config = dict(
    num_attention_heads=6,
    head_dim=64,
    norm='layernorm',
    norm_place='pre',
    norm_eps=1e-05,
    positions='rope',
    init='normal',
    init_std_qkv=0.0272,
    init_std_o=0.0,
    learning_rate=0.00301,
    beta2=0.95,
    final_lr_fraction=0.03,
    doc_mask=True,
    train_tokens=578300000,
)
Each number is 500 + 40 x the weight over its row's rms, rounded and kept within 0 to 999. Layers, rows and columns count from 0. Numbers have three digits each. The size before them is the row's rms in percent of the matrix's.

# layer 5 attention query, 384x384, rms 0.0624, rows 0-63, columns 0-95
103:530535445487490428600465532528498442481473473516464446487522484499521453504516502422504562452526475467530440450483555516467484484507455451418475485492512521451471510498512568556493491449466509519511524465474508437583548446485550507456536505530541516490524515465503569532535470525492491536
108:510531553476403517436572509478528488464496525517432496545418510499532531557471497566541406512453583509453543521500540508496529512516520456519541524548504486549478485513531437455509512576481515443500514526501537525551529507533461499504513516507579518522484443493555504465515542470501476401
101:409531557513467562542514478432542486513456448488507512457565462512507496459490552512459574478485417488467525504537471453526482521440477581490463525444447551509466474440496487520487533469502487556462434544533494494415518510505505470498514549549468390523485554497493364452543505506478515473
101:533501482543500476523472507514468455490462441495515542487582437488470473465552549498488551504563461464536522462503506527503502482496438475439409458481539560429467498495487520587518535445455454515529492472496462405505447490481514508509450510479462465454534578485420475452512429488481548535
098:503480443431541456441516476512511561491517587479482497505432556524516538572456448505529458509498527560516447495463506516480518507499562510545576503531449479538526478487486488433515472536568573444502595455483498518503519485479494504528501464489496562514492482491525537567486519487550464468
089:491562552423480513496558489469551488467436490537490448555494508499475578533474487491560548530429549495454506484531483495472560521549524512516462561484435487559444511496447487447526517485495524563467510445550532507477557509576474543555566556579533482562514471512561413514468442556478487509
079:467553483519451518530489509487463489414501493527597488510551434473433418445485486568476563558545475518625435519487505551487466506509492465433525471515509523526533536417524531478483546502502422505537456512577498507479543555537499428464514500455463440517535556562464441489488410530513513546
082:512428441517511468482472554499460495542571502464515513429447504498504456431516550495485470512508447475558481557475462491508376499479547511485539438501572535477572496553562548501473491522502496464482505518456463501509475480413484491486390494417493484503462523466434601514504531441497494451
091:532423492530496494468423483531451491529495510469456462471482534514546528534492491494472522508509464553562457571533455541602452527487609534507460414493523476481538448523488544493571433536497474473507522498445515562481447468513494472556471419489442478509477507474481555532528571512560475504
075:477505509548460441532514479458519477540456453483433466542538479552506494533508442536491528480524518506506540475484553521442501513504502492531482529473427467487491511465479515487485450518444459501527563505542593500529547494553529519538617517539483507513500449591530459602526476511525511581
070:513536471507462495522479502518452547545465591499525451473449530525492535508472473518529463473505555503467494500495527531489555521510460504510514480528498493514502544455446487487474471445496524465515483444522529443538511472591516511496505533469537481493498421576518533548495480508502491537
100:423563508512453560495562545551528454472438449589522483551552471488540480498535528539541506596514560462452504490448520479482520466488467465499482553486478502559437543505493418582484591479482505526467498535487473522477550564491490472451488551524572485536509494513533412470467431486522566511
101:519508520464476501432484508433530540532534480470499577487515461478490470536585557459524504494588418483611515545498550489544454567528508500398472459527434487512504523488517526521518491521472572504423451525497547534528463554460473454516491508459421542450458567415459463490498537539465528512
094:476505469543524468491628530500479507479458513482532491517416496518420536475503535494550485494546444473469507435485515482470582489535454493517474496549528494424495564550551541493487500491502490505468452531496459476456528528417475487418490522439526504492480450487534485518493431535548536486
103:472493502496480519413539507524515484503514468489499542553443501466507610559540477504482536471425490496431605451531461496433479499541453515581593459534556484549542433534470452447505563507504510450427467485500494485490478494426453515602514512433549490491526476458467561474523459471480445541
094:439474578541492499486571478498494515499465506519532531451546582544471483427499510465496536494480461547525583493514550464447518549476497504442527513497503538541533491583571521522566558538448476401482436472472498563498508518537511456448481474582563500476526504545476487485540502464531545446
105:550552532509451479457487504450540457540531493476519475523503371475561560457516508529512470488462514510517481597532548494490460555468539449471527483549436497495528486478429495478479509456604489479499531522516588492632576509480549538504491519401507583464527528472538541573464472491495368512
097:490502571480487492512544513509461484463493559475531457499506510424524449455502465426482497496477481454534467495542487443457484478540515460490482515512523458523507501516473548487559505551492493526555572527434578511472520536482514462536495523513456455408446486492470451558514476430446480449
094:523575547518526447515518491515551572551520495475480533509527493512503509557559463495563428515468474532630505487479463506453578571517442444530523537481451554572525469482460459470512572508452491492523467486494490407517499507487437478515503521474459439475459511509497461536440470463502500473
103:498490442538570496531458448533433392467522519459506492496511570509517455509468539475505496461509488550454493502469506489534499475445522544497551490515520473509478542467530512538506459483415440513515543541500465488407453542517503510514487471548557501522506491501418440522516497480536526501
097:568438526490617437488487445513430460451503495497573457476488504522496483479485498465488463490554530480482510557474496474464454451567508535586491557498483486527515541514505533513480454468527467495512573558491496518555562464560562558458564479552583504523561494500497555394489484471595542528
100:538501526544472602528526527493481494558505537463470498536501483460505489494530514525486495492476461453495492521521492429409501483479499529440438531468506461536475499524494497519564524434553559466541474551496490516510552583520496528486455561518528476436401461451496472512472416493519460534
104:503535573516493509402488576492416449510494507472528538505566480464542551463502532509509517457476513530557500500477439483543448496460512483456441503496515499437481473479587502502519505559441473505449417492514498429409441490489499500485438494552519467461527570466489514497563524478534517491
103:467441450572467539566514438471399589459477505524518509441528532496559530461494557426484436529505491498473458495536480533469553455443485555504469512540520552503482484481512516493472490472551479552605513481531495559523560526572540485558486475504442471589571480478485543470539528512545571550
098:476492483591513416495531484606532472551575552494527541534493512510397569542493563501476489480533463506444448501495577468427492426467521478518549571480513499487512477554606551496472463453519477493517532458544513497574514560441534507490445467572585539470520485492547556495485533487528553576
093:497509499530527456571519495491490540495495399481436494454488501482533507481461540402517472498491465536495521437538507522503509438507547550425471522531463520501523463480479557557535480453539497439530504524500560456516462461518487489490424459553396438420555526561539596485520504511486481451
103:471480524557527475520443555417487586469533421485524517488531508519498468493510502498510516398519442482539498590475511494489442516432508463471521517489519537377503510424463522516501523438453527528555411581487468489480493488497505488501549494515469434534540528569522557441514466490522564510
103:485480494487516490478492512434487569536479527480527528460476551504529498511522477502557454480463548432496463508476539504412469524518530473542439498494484531489522526495435485518536576543487518549480478590532494510575485495533540490492415500541516513412532557455496551478532497588490485426
094:553515500437563488547486475505453495435398481471437463434492500524510478494516476502550507456423491569447416568471502512511458546459525483490455451440454479507541519499555465479542478490560516514509492465565526535437446496485545525447512500499482523522543470552612501582493576531585446559
105:439458467516488470518544473510521509542438563520615519515536566485459528486493539480533521547477511501483535466502579458537535547487460451531495488470484464536481508535490445476438508460490469510522492541532410497564496452402538518487488569550552503474471518459512504515529525513525410498
099:550516444476470570500528454473551473501512573501531545535402507478544501549494494576516509511499553500470529510451442479479541557552422545535576498573485487500553545487452466472481496483539544505492511486466483548476599475482491468572599532513433551502558489539505463450480482520509509439
103:506467506537476501530442551391483499512477555543443429579452531522548472558536516513459477563493610538521509453516439546450512491493507520507545493549515449496521520473505421431471513526516528460470530493464529480491560480427461536510560491444482534485529480509505455521506500488437502466
097:551459527448575504507480488540530476464428449433441428531462524542504488523519451530491563482412426561520514509528446538516380497511509513426502468462469543525509582476546523471497497523490420475474622454576471425439484443499531487494528468484492562588534515555571457498539455397499541546
107:587479522493421490560513511508519438484486459506458482516518531512524528539574448587561535545496515533525485541464489451480511529534480533542517446509514500550472558532448461579481582455486492476518522465497564462510533560473416516514484556503464479441481539513467456456563421550502483486
102:521547545467494587488530484522496553501504533495466542484550477568542507483485518388536497563472507504475557564511578455474549482528471443509472483489554485528551503565498495562490471498430461455420464391451468520505418523505493489486483505508564511492496454421451456516575538495482497445
105:428568465514540489485503509497538491480540554453490567514485544425467488454527557515523446479491475492463520487499511445449509496455449480484525491448554482573500516512489437502433467495559502541538427450506453430437480453452496508517452535527503526474464479476526560433547498510503526556
099:521493486522514456517431587520529427552464512533489525597572571520555521475531550579527445496487508567465570487520555496521469559479470514529432442480506508486510525561460517529467497532483473440438445458484529520471497513545537402457512481471430500518467516464433499515534557451427482543
101:497442483499515432510511537464514492500466424520499441558444460498549553481535490512569475421510462436507497513464463515451490534542559520496561513484524480451582476505510537545537469499428559517518527466489543478537558551525505506515584450459528546497543480490498530530528444515533532535
108:484467506528518454615476460506497499495507507564525447510503526500492468505447485497509536535528534549500497481501443521580520547484490521507517550558513490471445471427412485443419442584601495541409525530533445532472611531495476502555500525512527455521532525615468531531505538472495510526
097:447499513474505505543529438420534575507446510465483420489511516534510482527571486478493490510446503561456474544535528515514485576516467467487458474524516521479507528605345496555466553500545527526427452455474474512588510470482495492423494522515495536583567505470583537514500494510534469483
093:434489556487455504457552447522441468482568554534575511465554557504518481482498493453443519525403456515482508541529517571473486521445478518489463530505558490505438520517541526472561557517476517477464499517596457486496490446483432475460369432439505545541532516547492534492546492488564496415
101:516480509428572470556498551539516404551463454474485472476517557503500550497538502640473545470577482509485507519461512495569373477514495459485519485549435524519478464569474467517543462495587472432432560487451525490551485517472560462463470549539516511479510500466574563523544460514493499514
105:488509551476462486456530484471520543564523494505507516558461594450461601513523493508543524528503503503531581496472456513475503546456494496610521489483512543484470454519487508544516549510452508452414525451438444492517475486437425491510437442519520433469479441430504457515501493509501516493
098:537501501521445493499490492476486517521558524461531574560543527522539488503569457512486534453444507465469550597451498553497468541537430467542508427454490462509480519520526558541519460489439447466523483492492452502499503489442596545534550510480504467498475479450509457529475444488562542546
101:532465490552501499546521492484513541459514507565525444450514516436531524523478602495536494458520528532523491460529508515583550508502519545537564415608541548474503499430503542514505492561469500478504562513455493516573502552527500565548489429488501458490466453466465491532536453511553459449
100:517476523478510480576470487522521520379493525538561459519539512479497522480519470513492508500464486458539475499501534461517498436467468507475577516506552590522430504502494483456443499561552439515562473551532475487499504527526459532539489522562528459460580517479443479482459486466484487515
105:444493479640591511477478488514521564521509511385483556521523493441600491561452457495462484465566518518477451529491444477557566481528482487567408512514504491471540467457529506473474523482487546489517463472508565546506492563471482527551463530531497476482406505482468509523531466570527475512
104:472488587549535538445534529508486460401455492443517489561424450482468449518476494483534472498476475495507569502532480501485489544460480468473487472513511500507555499496578520412452449434557485425499572491429506512450530462529546420483513546438464494472432475531471504547501462477479503571
097:493557491576558492520454509514533471505524435462498530503528499624530502567513472535497551530449426431483559489457545453476463503488462505476502501476444521507499534489508516416462495506472490556528456456476540484517495496501564561475563505441469542571480505580516516429481457498478435568
098:485415517452555481535523506487515567503473424483463467555437533535415419391435439494544519532458499474506461488519527482519519480490462436417543549532515556538483546459594476531509486422543508464511526494439497520441621541462492477481466512519566508489437487583531508510447497509489534456
099:551498495489488486513450525492520575461527509533558513531440450501514499523464526469514541477502441536461519528481523450498483468497493554504468462482471458556487479492522502492470510504491541473445491544493463430529511435457466550478390501486554523512522522538494487537466443468443488463
094:445445474498514474481472517510511508464452526529442607479544532478545482593481529486483504527507495476468439447558486458489479556575574470478512510501486471481556544492527455457477467503495488516512584533568479522524564588489513481555568529491498500516488539472488450527522493479557543532
104:447551450453495489510514509469466445489508427483500510462447490515499581495480515516520520508514412537520420531479569499522518494479450446536484477562459581500419544523610447525504521513581521472531532447496379461491563454458528571464549481524517486451519456441566472539498465513441441467
106:506520482472475533501501436516513497502506638426455593401500549442482648512517513433516566454524469531493494472511473468553533492464513497541475519507570535464510481491524497538562440504498509488430473511528526517453470396465408456484429444502481449469523489492503495515495568501503470406
095:572499551479515565530529451530525547537492524504496498519496504533457360501478514445513478523491501532493457520536545506438549513507466468531440545560547432446562519471498524458480454547474532490462499526500476476470535460510458418528483514505478550534486494495487560476473564559486502454
095:444479454428502444508499421507486519532525477587493488522434510512459523551533409458482470512457515492493491429500471499516565452457485542490472518469475517565450522490486499505467438524520455547572510571532571511520521512565498468499532504604533481387465501530490450488429510484557454540
098:527566514488500534473544523435577529604510580527527491512494489580498515529485467476538492530500540499528518506472457505553524480477488517499446521562417502461586497517502502499552479467550603444448533444474570558489456451573508459456527539487459555533480529400509506468505482498552444520
101:490496465549492552489535517517543577629599518460527546488486484498508465404455528517587441520478522477484466546484485558448555498518503470481499576506503544520420508505476545522462499481511518527521486587469442475461577527557501528485533528501512442543494503459540529468488540544473465392
098:498479439539591432514542509455565492546438572599493451465544478521526456494439445471575525472580561446466438552504548511516511502476514532490515538478432522530480497444505475538537545566530584526459458516544491484521605505503462469454566516565553540509542511464539566492509453546470485503
103:493462482526529533469452454514556428482548452535507476504525407475487462430560516507518505461516475550470578423464492462490542494453448414499599483485504478548554465469536528509449574448448500469481459518397494497445549570597496515502469505535524444443460530485481459479521470457442493470
094:485495526375561517410485463554464524513544588515519483437442553453565522476519496496479423402457524469384485565481527500455509460465426462540460453518479581486471496576518503593516419495556503465529545513575432519572506541462508515437492541458520561488528573477590523496519494515477480498
098:529511567449607529489444480552464447450469497504595471529476460501570540439507491430504479454559493472539556450478477478554512423516499416489488416498520515530472449393521534515465507411504546484528467449538471419426508545588469500457438529558455484447572547464505526468558523527465488447
101:506429508563473479479574448420509503460462593516514464564467524495485518540523508586467472498524511459430525432528464487412549506448487507484515446556482480483484577443494500507474543498468478547547512513540515507425549493530457481420498486492513466475441516486435488564508494489478514465
099:551557527517487500527515447501537533529491534557468505552521485549482517511547445488525453501484504531436491509517470526438549506561491525570519510488523463486487475555473547559519445494492466488456427482513528466497527504483506537508498480470474450542494540436530528480487459498411539448
# layer 5 attention key, 384x384, rms 0.0625, rows 0-63, columns 0-95
094:541533515501465498579538470543499520500497502473507533518500441389491419529493411473482489491501439555556479544465456467521505476512550538507520492539468421553501511480514513504531493471538531521429507517573478483621515523507478441531465534509465531455496506491517515503479446489516455482
111:498549464487460517494516517469497457516538478528505539494507579530406585474460460520512487456463507528471438488404469455503462552593546517504582499541429509452455523509491457468535498524512509515506513581397477454539519521501500495557549436549518483499488509503500473504475496463518475582
131:529444489520529531478511531567487526517436523488466515493447430424547443548470463433494522505505498499498486537488488529533517434443532508522499477509526483536551452522516525530533488519537559483442540481594510468540440497460438482463441519403419569502502522492543511513539461493533478440
063:477467543539503493543523534515484473471473505445479544567485419434452514474409483443491468490521477429521466533423455450608537438513566507471549568588479490528478532493583488521519521544545557516445601496543430501527552489493484518556456577519480488462505468507530472500467419481552481498
055:459517483432532484498506516536527450561475462540518488478426453533487526582518475470536495485478524550470427543426548521501485530481462504466464438480519479552543546565508607465560430498561526495502494495438528510487461543495545440535547487583512561567522516544451469483471515485445478531
095:501449503526521550482539523555500504508439562441453537465454442479542509491460467455499554485522492507475488505528493489562549409468537575531523407528511524513502469463490506525521494449519553491461547461554438518542443469473453509466455546361455504467534490466532513482533486479545491449
098:495495529454546435457524471452464494474503491527542426478583537546418535458508519534497456566496422514521492458505434485435491552552583423479532534490505520505475540468466467474436506543523502503493507561380473493430509491560560493496576468553561519577471548481479501563465529490461465572
066:531520441483509429490465458457478453533559413557511454514540513526484502486542515565497437540521506498548508498503544478478466575497486476456464574442476424569517563559515515460492487565516462497539478498477522467485573528504529485532536514594494514552451537547469465542430518508515488561
048:511533469482492413506504479463473502534476443511488490514500575496457476435466537513466477499550495481564516456494547542467464572469472508483480605395501489515496535549481572501467472525524493492513469498517544506516503492518561476541547482597488521479493515538485481482392510558459498526
120:505473510520500562491557536505490520412443560466480524432472500466544483510440539382527525464511500450444482516464517507616559458468518538503488475533505488469442488433553529557640490489510560482453489506565441528545456454493472474514466549432538494473520440498566532473556443532534492449
157:486495532560467535504520529537498462509502592403497615471484498402522538440472430455440511512482452520465469522473464480550544476475546602552499386508502553515471445436494504542543562466557476477449504496446407551528426502532465508499458523466514452478551446453563466432584501435510510461
042:469528467502495547529449473474501537488482572522437504468506532512562533554534499526513493478489480496500549508571482503491523476434528545532471341500547532423406487500499442488506515470451499495517497562464495521482436478575453443487504414509569469463486438534448531491543533459423463435
096:525478552470459477518523466553471526463426468514524488539447504452520465548511488501507525599507533514469468532525450523466518488452502527471511520482565497491480488468479524554519513517470458558535501411523467483448526558485567502440473504524507461550458462537523503485533527512486502510
096:502559460481479464402392440530428534531561538498596495500492477497500512543610471520507404475557472516508513499586503452535469465466442425430580492509479428550482506562448408503506500475492503412534503481433507488468487517516569520470522476518491525481483469505471444523545555512462462502
105:492514490530475465477460490482505497535563535517560500478458521528520502494510484506560475501532524563516472475503510428475551515521504493483467543469507527538516458476457424515530493425520508456508535606496573557479513493526380545578468475528381509496507508527482427505427402476492589458
103:514487509501555537523477465481491564485537543467455465540451437591506541533539428520487489443417479417519534475456480474460493433548532446521511508578463507467542520577558472520517482511452553503613494498508510491493536465518479522506512478427441520526519475526536497496419463629571513576
107:499517430508520475512556518486462541417499404460561524437553561482494580526451530517467522499565472477485478426443551480535484514476473520540461525503524541527438576464501446523575509482486466514464439514484452508460538494528483454488482577483521496507456527532541493509536511437549575478
096:534431479510507501441505517427511469453517482504446479520507535585497515471427482533543391495460528524548556409454518510462501465531532516528552519412405462472479440492519481522497479475489477474533441527548506506531442526461444553517517464587528544503469514542507520482502536532530457538
098:569522511461507425512464502488465450481514434548502500518508458472558521499465509539485572520501505459526584475490505536503514526462531479454476479477531482473543508438548553488492503486502518461479595506489523544537561455506561506463549494533502490546504460550492483611548588459510495484
104:547493450498469536576483489483502457518426525471467475514462476479407529489453491451539456470560541482544534495532540536477560474553512568486585460479464544460539438526518546488449542578543593467460515467529464471528534523505523560457569499479557541497458470470520485526508502393537489487
102:386474486529511522506510538506516512557451468505478543501429527554477409521471498473503547478516503506438451503491495532500474484536452495445501470493565406513539410468524488463567435507457462528496464452493472481455469508452554517580575466532481540510486431506443502445573497483489492547
104:426535478505481462513560467512491449495499542478544441517467500548506493514426471503459482464487519482498466495429507451470457489579481534533579557447517516529558493545475514530473559524500478539568487490507490524502457501488516569517598493521499503473521490504592515467480451459581446545
109:403599534455483513548497496534482514524502461527544524585492546524480459505519502509461521532516489484483526556501505516424453485509507483481490532515502511473521559508481525526466522580452528553488446495540530503487512486531501390482526545534534481550475539549455533573454636552471526449
107:492473540517496509480497524508533535480539546426400495496526497542553510521493466510490547528516565450493506527480505514511466484534447475552483541568484516530490457512452573574550481501566514534566458420384504442490459524457570539511495498540493568457481518497529461410511467500521443546
103:544513434557521608475461472462514529454512535512528384505496518528491506444490505438510533470500496494495549490522481523591485500569514440471435468488475475530470497518544469562574433483467503515522500472498500467565448484482506484498478451494499510543502472432465538501570509546529506447
095:479420474495468522478534452506531508559525538545441492427552563460549503498525502466511512579534505480495507498525576514466452443548446477520544562466463489506495485495420494487483473527434521506494474459500474546437498471520438396522449529509450548513476497530517386503499514514512468494
104:473453553487456596524586491501512485515519505479473509498529516523536551492521487502512484538493481367447537508406554456491441476631501414499415548566522502519491525586493454539461496556435526498531496489478467518585509504492528491555471568511451547507448486527558514493507462572543467528
101:464557505507483551438490546473529496478404504463529589492520491565491517536473542521418547532507508498415549415468475453516449535491548509498510457490513541475470518456533463542563500518521487548465462537489546474453533368453505448542557486385507563542526508499495483476560501520508453486
094:460494521496520567471521492537520486538494491477535563500587494511448487491480542439489484450518548530500478443513488503532540500511529541411560549516477484463543537506499511418528475554472524522460581535435508516565507470534555541497486546523543480478498513475498478489451571516540556500
103:564468508564474422523523556541470504482478572482537529500392493485457574554419528468477508465518475411569482513517438523540523529479440498525496482537425504456553490503596550541624475527487536396447544503480565502517440537492547537545465437526573535510512452446478453564480480416571542518
100:481520499502524464459489485499553549492439546471468542489382503502510427583517509494473494436560536561475522424497519455483488503408500491509520493476447440422458510420488532549473465468523453468509518589593567488525511446504423512474454468535465490480504485510434539547452496476465535502
102:504593501550425420490506466531538427508459511489486537472528538518478490487491461516483423467488514615498475507469501464443568523505563460498488517448481504564518555511513459519422464500529484539500472511509560515478488448528516557503565466497564549472524501528495485478518529537498564511
106:515574512457511526538459532511481500465498498536532494505472541466508472526494516543518493544575493527445465452451494419473571507487469472468534483475486420408504537503448529502540501516521505534533489548473504484549562534464507475498515457537508554489515415521449571486502535540536464414
102:517464539502490536502561448535425529396504449475504495474442379459484485526537443561498459474481512527443607517551505492522485506456523457509481506438528516542462492471488468520513501535475511465542459486634514520495469426543387489582473465475477576491537443530485493544498432433526509498
099:498437494551405511537534494487507522530487498517485459498516455476485483455608419538407472548519486427490538461582454580481545561472468544465498527460453526471488557564495472471539494501481566447596505450499485442498482467639458461456544514472484522510474506525521480531476467473541440456
104:530489494566514459487487468545504476488505529522530497443513479546453457498467514476478447507456562466518491459465572496548480498572491435480499539494420472496506471500566498520487579481501547443413540586494528461552487509471467548519448515435522446526557518454537518485473481569635551472
096:471509526478457500546481450467545525505521599556470517505500461452516475465527485528464611534487529514588499538536503585512533477505455486487470540462481451521487517547521450494442534477507483456530430535505490566477525409492514401398518492439538523490481473474465476419514574484475487385
101:459503463543432500406483471514509458491508502470564549494474496529465485546476509525490482565444537604463559515504579485490498479524511516488510507523538520640480565476503518480500456527521481585526432468547483526453493468491544524527493544453455407503489504538545501454458467569511507480
103:522500424461517530550469468560517605492491542484492534453422500571469455531558562482490464469556497551558559477547513534541493522428468496540508501515451489495490510507494513500571505542507504509509508480551477491580501424480502436502475549484494510503503452493440548616545526523559499448
098:536453477508471504462444533562490532436475511527512515548536477495503468575462556571466460501511491449463573464508453527528524538541521497497475563461462456517508527478518655529527544515441514509529502480481578528504573536555471497531432569486513583493551475500483525471423464477554462458
095:470500493524557505512442530520483572554488519584508476566536603515480581505511473611469531489507510482538523467512478512447507482447520488564507412500512464431498531503486524513411457457531425446556431456441487505503511472538496499489552430642536535470561481501447509452519524448461527468
106:436529495445466486533512481456547487560485442545501470567512475504434548519504473556520489497516448535510501487453554424447472516521493531479527515504487440515467559539490519442442524557497485492519466526546487517532518494537494480532512520468476497544485407516536491544491494516521494416
106:512546565447500576506347524561473601540475469408499501494463474541485551557508459508581545501550482526469462458435564474467475522430448535535382429510535556517488486545495449524412518499524493486511467427554549483516475508518436500507477470523453543532563480512412481529542499528430450422
099:560472496443508476478551438528483512447476413469493519492495437526511507473396494465495477570516528438497462496532503509499527437423464518474496480542538502523473472526455512536544466524530552482462593519577527495538505476507464514506525501562514497556480444522537552475539470455548380493
103:525510470538527478535526486474497512441469551441473591500487509516430513526437456491469515494549570469443501524440589485514528503456561545457488497579545514523467538486491504535504558439540535547438519507497480464454569446461491439493434553496414507503476509484536456548472489560430566444
098:517527453584506549479497568465494485486506481486476513468504554553481507566460494485491452468434522469563499521524486501521472503514535558458482430525480548458500431483523509505526525482465556508465506567474486522490468452530496554541508504510465524498513503520514492492586551474556494463
103:581529551438430515572559499491487419472513557525526492533519545570530580434497472434507591540432493556491512482466559419508494442477513465461447485462495505523521442566501482522512540462582417510445395501431430536592479471477550518478541492568506472444481465469475512416607529495459510530
101:492513427471479497433500397501538441544591559523547501472547435499468465495497516453525488456502555505550462476533507464443550499510474554475568516502567483497553528479472451509495404573479518545506571506504449508471560529551551526446588451551531488486450559527526466499483481550514494492
096:470485459448477512527492490475467482475447527530548472519431430466442441461447487493579521504464527451474504417514453487426520557457433483456545512490486491541520534489461521505487554547532489456499526520532499505471531506510554488492472504445488462501494526548554463573503466401576529493
100:442474468529528526546510487579565508485482471508536495554518436560499478552488493478533456484459565468441533472494493490536442509529530486483509499525537502481553436535488618471506475616484477495507528510526450432502472502543536513514452537463543479465533491462535481494577418528571505554
103:539501485519531461522459560566552412452432567542469406551488557510468513494559518558467468503434511469496488444533426534485573503513492438502536514454475461530550527487562443520361473495427481547554509498490475475466520537530503482580494460507531518499488438534516443436483513510489542453
098:526514518535507459525545551513477492507478517470516509492482506537490563489535470533508491454478563526526463501455483529491529482500503404534541610503408486450471493471568535496558435483493433469495516545497520546436520434388524510534562462538465551501478504476531496524499500542495504463
102:520486478407508510462456489516533529474483499460502524529445464530478496585475478480520491463494499472467471458481464493487490486568477506553507529501475537500481443572493568501503514532512538495551587509523592522469489555479511486554550489533507496501450496501493434476514545465548446524
107:498465452484578455478504477514515450474496530487559506483507490449509465536534485539508405441552488481451529495514482486433451447542538493485456570496419505471515540579534480504495485582480563527575510492498472505528508540478460428496509476467507574488462464382522522587468513597509564523
097:536517459526502504469472508489553495477497472479520537430506467520534531443508484482508509521479471466558531442528477574565552511473524521441553448492531521490484573514467492488565473479473473532471461533474481484500490508532521532405513524498490515463495494549455545535510527434568494478
100:477501499505557459440435492538488508513470435484528522502482483544472438473468542467520553571468487486589474580506466465521467509465464560460521459407525486515445449483475540448478500547507549474455512501532551514562419447471498552452511554508478466520461497468477526634551465464509491471
101:545476449524517381474476557514475487513507428494488481456467545456491537453539505547514576516435458511573456498568533559455491522493529455570536496478466551502496506551433490483474550461464500547542451463521487478490504466518540499495523470531483532526516517522481520495507452486478540485
098:483472463531541448477517501473498515425481491511529554461475478448447501610532537480450496494479484459512550513496458598533481534514498471554450524471496546466513568575462499506526462536541558509482497459521483486454531476437469483515491530479524560485497552464492545514523506520564516539
097:472503497486427491496510466488516481458539570489512525504476526496456548507578496540433594491467465520437577502564513480522517555478440462503503529450484425437522466587440507475525547535476500497507534528553492528516453405553486476476526521465494486428536488531448512508524516407561471576
102:521514466498550466503489479498491448564551410534501481523451507522409489536482443444492485527465488404553521507484514508489538458579578543445472601520460529524563537546592469482458493547482528511546600530548479528516522492472428559485506535529539437526576545472550461500525394561579507565
103:547474479544433480521491505447526450489505546505462472545568527498443548488546532580454454500499447480594552501516457609546501475563514501542555497458498421468489516525512466483507577560461484504533508471478558493471497572527513504434503455527517577508515440474440505423509515445484443490
101:579479444523495485519532551522527457456616456526483517550500582412463467518511491523440493493511478472483459505476518547481644464498575563507471462486504461440523500496485505458551549507536485459532489528475489479482470496454496507521525451564486530502551397443492499491529480418513518439
107:450581509545514561466446467482514530417440424474504531485474450443474497495478484495495476450509536539577493484550492551557470502494532500506508540434534509474533568450542524509474440552527528538489555483516517540527485440472510530507508559482489536486517520489473529540481536499513486474
100:506440549486508451532443508508534538523435516470529439526495523465530551496540480533500497526533427483525500525493508512523487427523435482546550490474436419496545544495464476471472522536540495509507501469505502505565443491485463489490526536423455573524540521496473540513487460425519476551
# layer 5 attention value, 384x384, rms 0.0849, rows 0-8, columns 0-95
099:491470524449519489497438544511532520597482475431469495523464559490452447522545563470419507558547515538465534531447533502512533541540504427492561483516524492473515497485530570458498480421518582515517486495414461515462560472463451504500514584478528544480530497423558503530484434550496524450
109:486504518522513534630475524524446463518478451535443464412517484448551477482473467476453477492523550332488548545391496471548518464425472571533559533529504476456495521554568467493455413563469534529482476469518500369452458471440464479493541485556502447526530495425534466493496554515509513492
102:423488521436482442491500529449491547527497490461418502400557527492536522453439484530534517478523444468593480461532498523541419526521476552462501495481477518474419399532538456495441418581539446532494506466487497574483508505490531407457468505578510531537462538443535454501514517517585573570
101:448524467530509542497522502534567461542509456499557507457500486509509466484507564495486468473531501484463498477536490514515525424487474477557512456502537577466506526508474506505461496519589497472538600498499434495470496513597513490450492530463461503586494475516463472499482465520439501575
107:558483506548525512487472482548510448470468490523523513508473538504547557537488541538449503500480486503473468579571508548510527496507454439443606595461443447472561515471558515481529516572516526533514507502476430496517490462470467571549588467538539430517520478475483455475579497576486538530
099:543418422428496520470506503544549584512500519480491536379527426486430559498442550542498517512528543489540530563500491504457449520539467565477534562501502517518515442541409538560482499501518491487546468484546515458541477512511483449545516507513536482511506526430542439549565396472501460430
094:546541498523491477449496497501483513496530457587564512509555424409473493526510446532530468465424529500528492562538404486420482532508482504455463502460500490453532528455515564450534519417481539529482509581435522541528471593468519487508453422502415503449487523515504461452490523488514502477
098:518467549545522492531541570474470474551515460517577496523425561487558440577533502509515507596409528524505458474455519527538513469499540539468531459479512464452507552475527481440502506522531449535394509492493464502483523509437491544560511536494490519482525461573484528518528494491543568476
099:555500537559450516438478565459511473546490492556455480486551511441547441524539526520482468473522475530506509557532583455583531523531460464559450517436498476515498579495521506487518555514463487580500517481545469408455468473551429500548476494520492495536491543627512513481457531485480400499
# layer 5 attention output (transposed), 384x384, rms 0.0768, rows 0-7, columns 0-95
093:497439563480546484525502545470542488573472434509443538545524538513447494488531537537501518497501477447533567463476475531448508519485477438520541467465548506524472535535545570540489539432460539502510483576425462467529469519543500541507510519509570447484494541530553545490429452487460533451
107:516510518490531438460545537498492484491487463487540432495500524486459481473405450479451502483509604466495527580526497523495536502464470494564454557456497479512553535539587516495528434522510512538473481482551545480467420473431494512544484460516488509569498453554547563441425542529560508467
098:486532579488467452531480534469522504499514583460480395456564526526507432492486494559434489448489441424516501515522491517461499568497566488503523522491513439504544495525449474443552537517445440459456493481457491543521498544511457508513562464502521508451489492498553533480471584478593528567
097:525483520578428480489477480469521500567588464449561495516510491472513481516558540471492439472499510482476489501565542581504535503433428525510496456537448527500500557483555463531537526528500518526496476511477546458527535435545579499505431555509486502507475492448504505520549537504461459505
100:529526521461523504411489470458459465529501521491536485496471559488471541549527554472522501470489488514496481563542439574536538489481492514477580559423413439458478482409468519485571479536542551436518526504471488434529461461463457521561526521491520429557504474557419496431562483467435500498
097:518519549495627515484468469540500480511503509470541512490593445483482535435476537573515571496511494487546517524517512482495525489576538482516463501465572509523524525551503522469454485480463477503473425538550512505474508529510508488479535546537526413533489506490493492558473520523478472488
099:479529481441560387570513422520491457467498494473541520479540484484488510437516434472482493468478487586486494508535489490447445479524531431495476484506510557544524490527477509614489434499562578491500562552578441514574531619474520536479420522549426500486477525481609519550527497454548541530
097:537498519424530571575515465420528513566549406490472535444409529496503475509469459505529516549448492503507542543510486497588546514478484573451514421563519520437462503476501485497514474593548534541470530506444439461475492505482465541490589522461544500457522521545494561502484541491536525469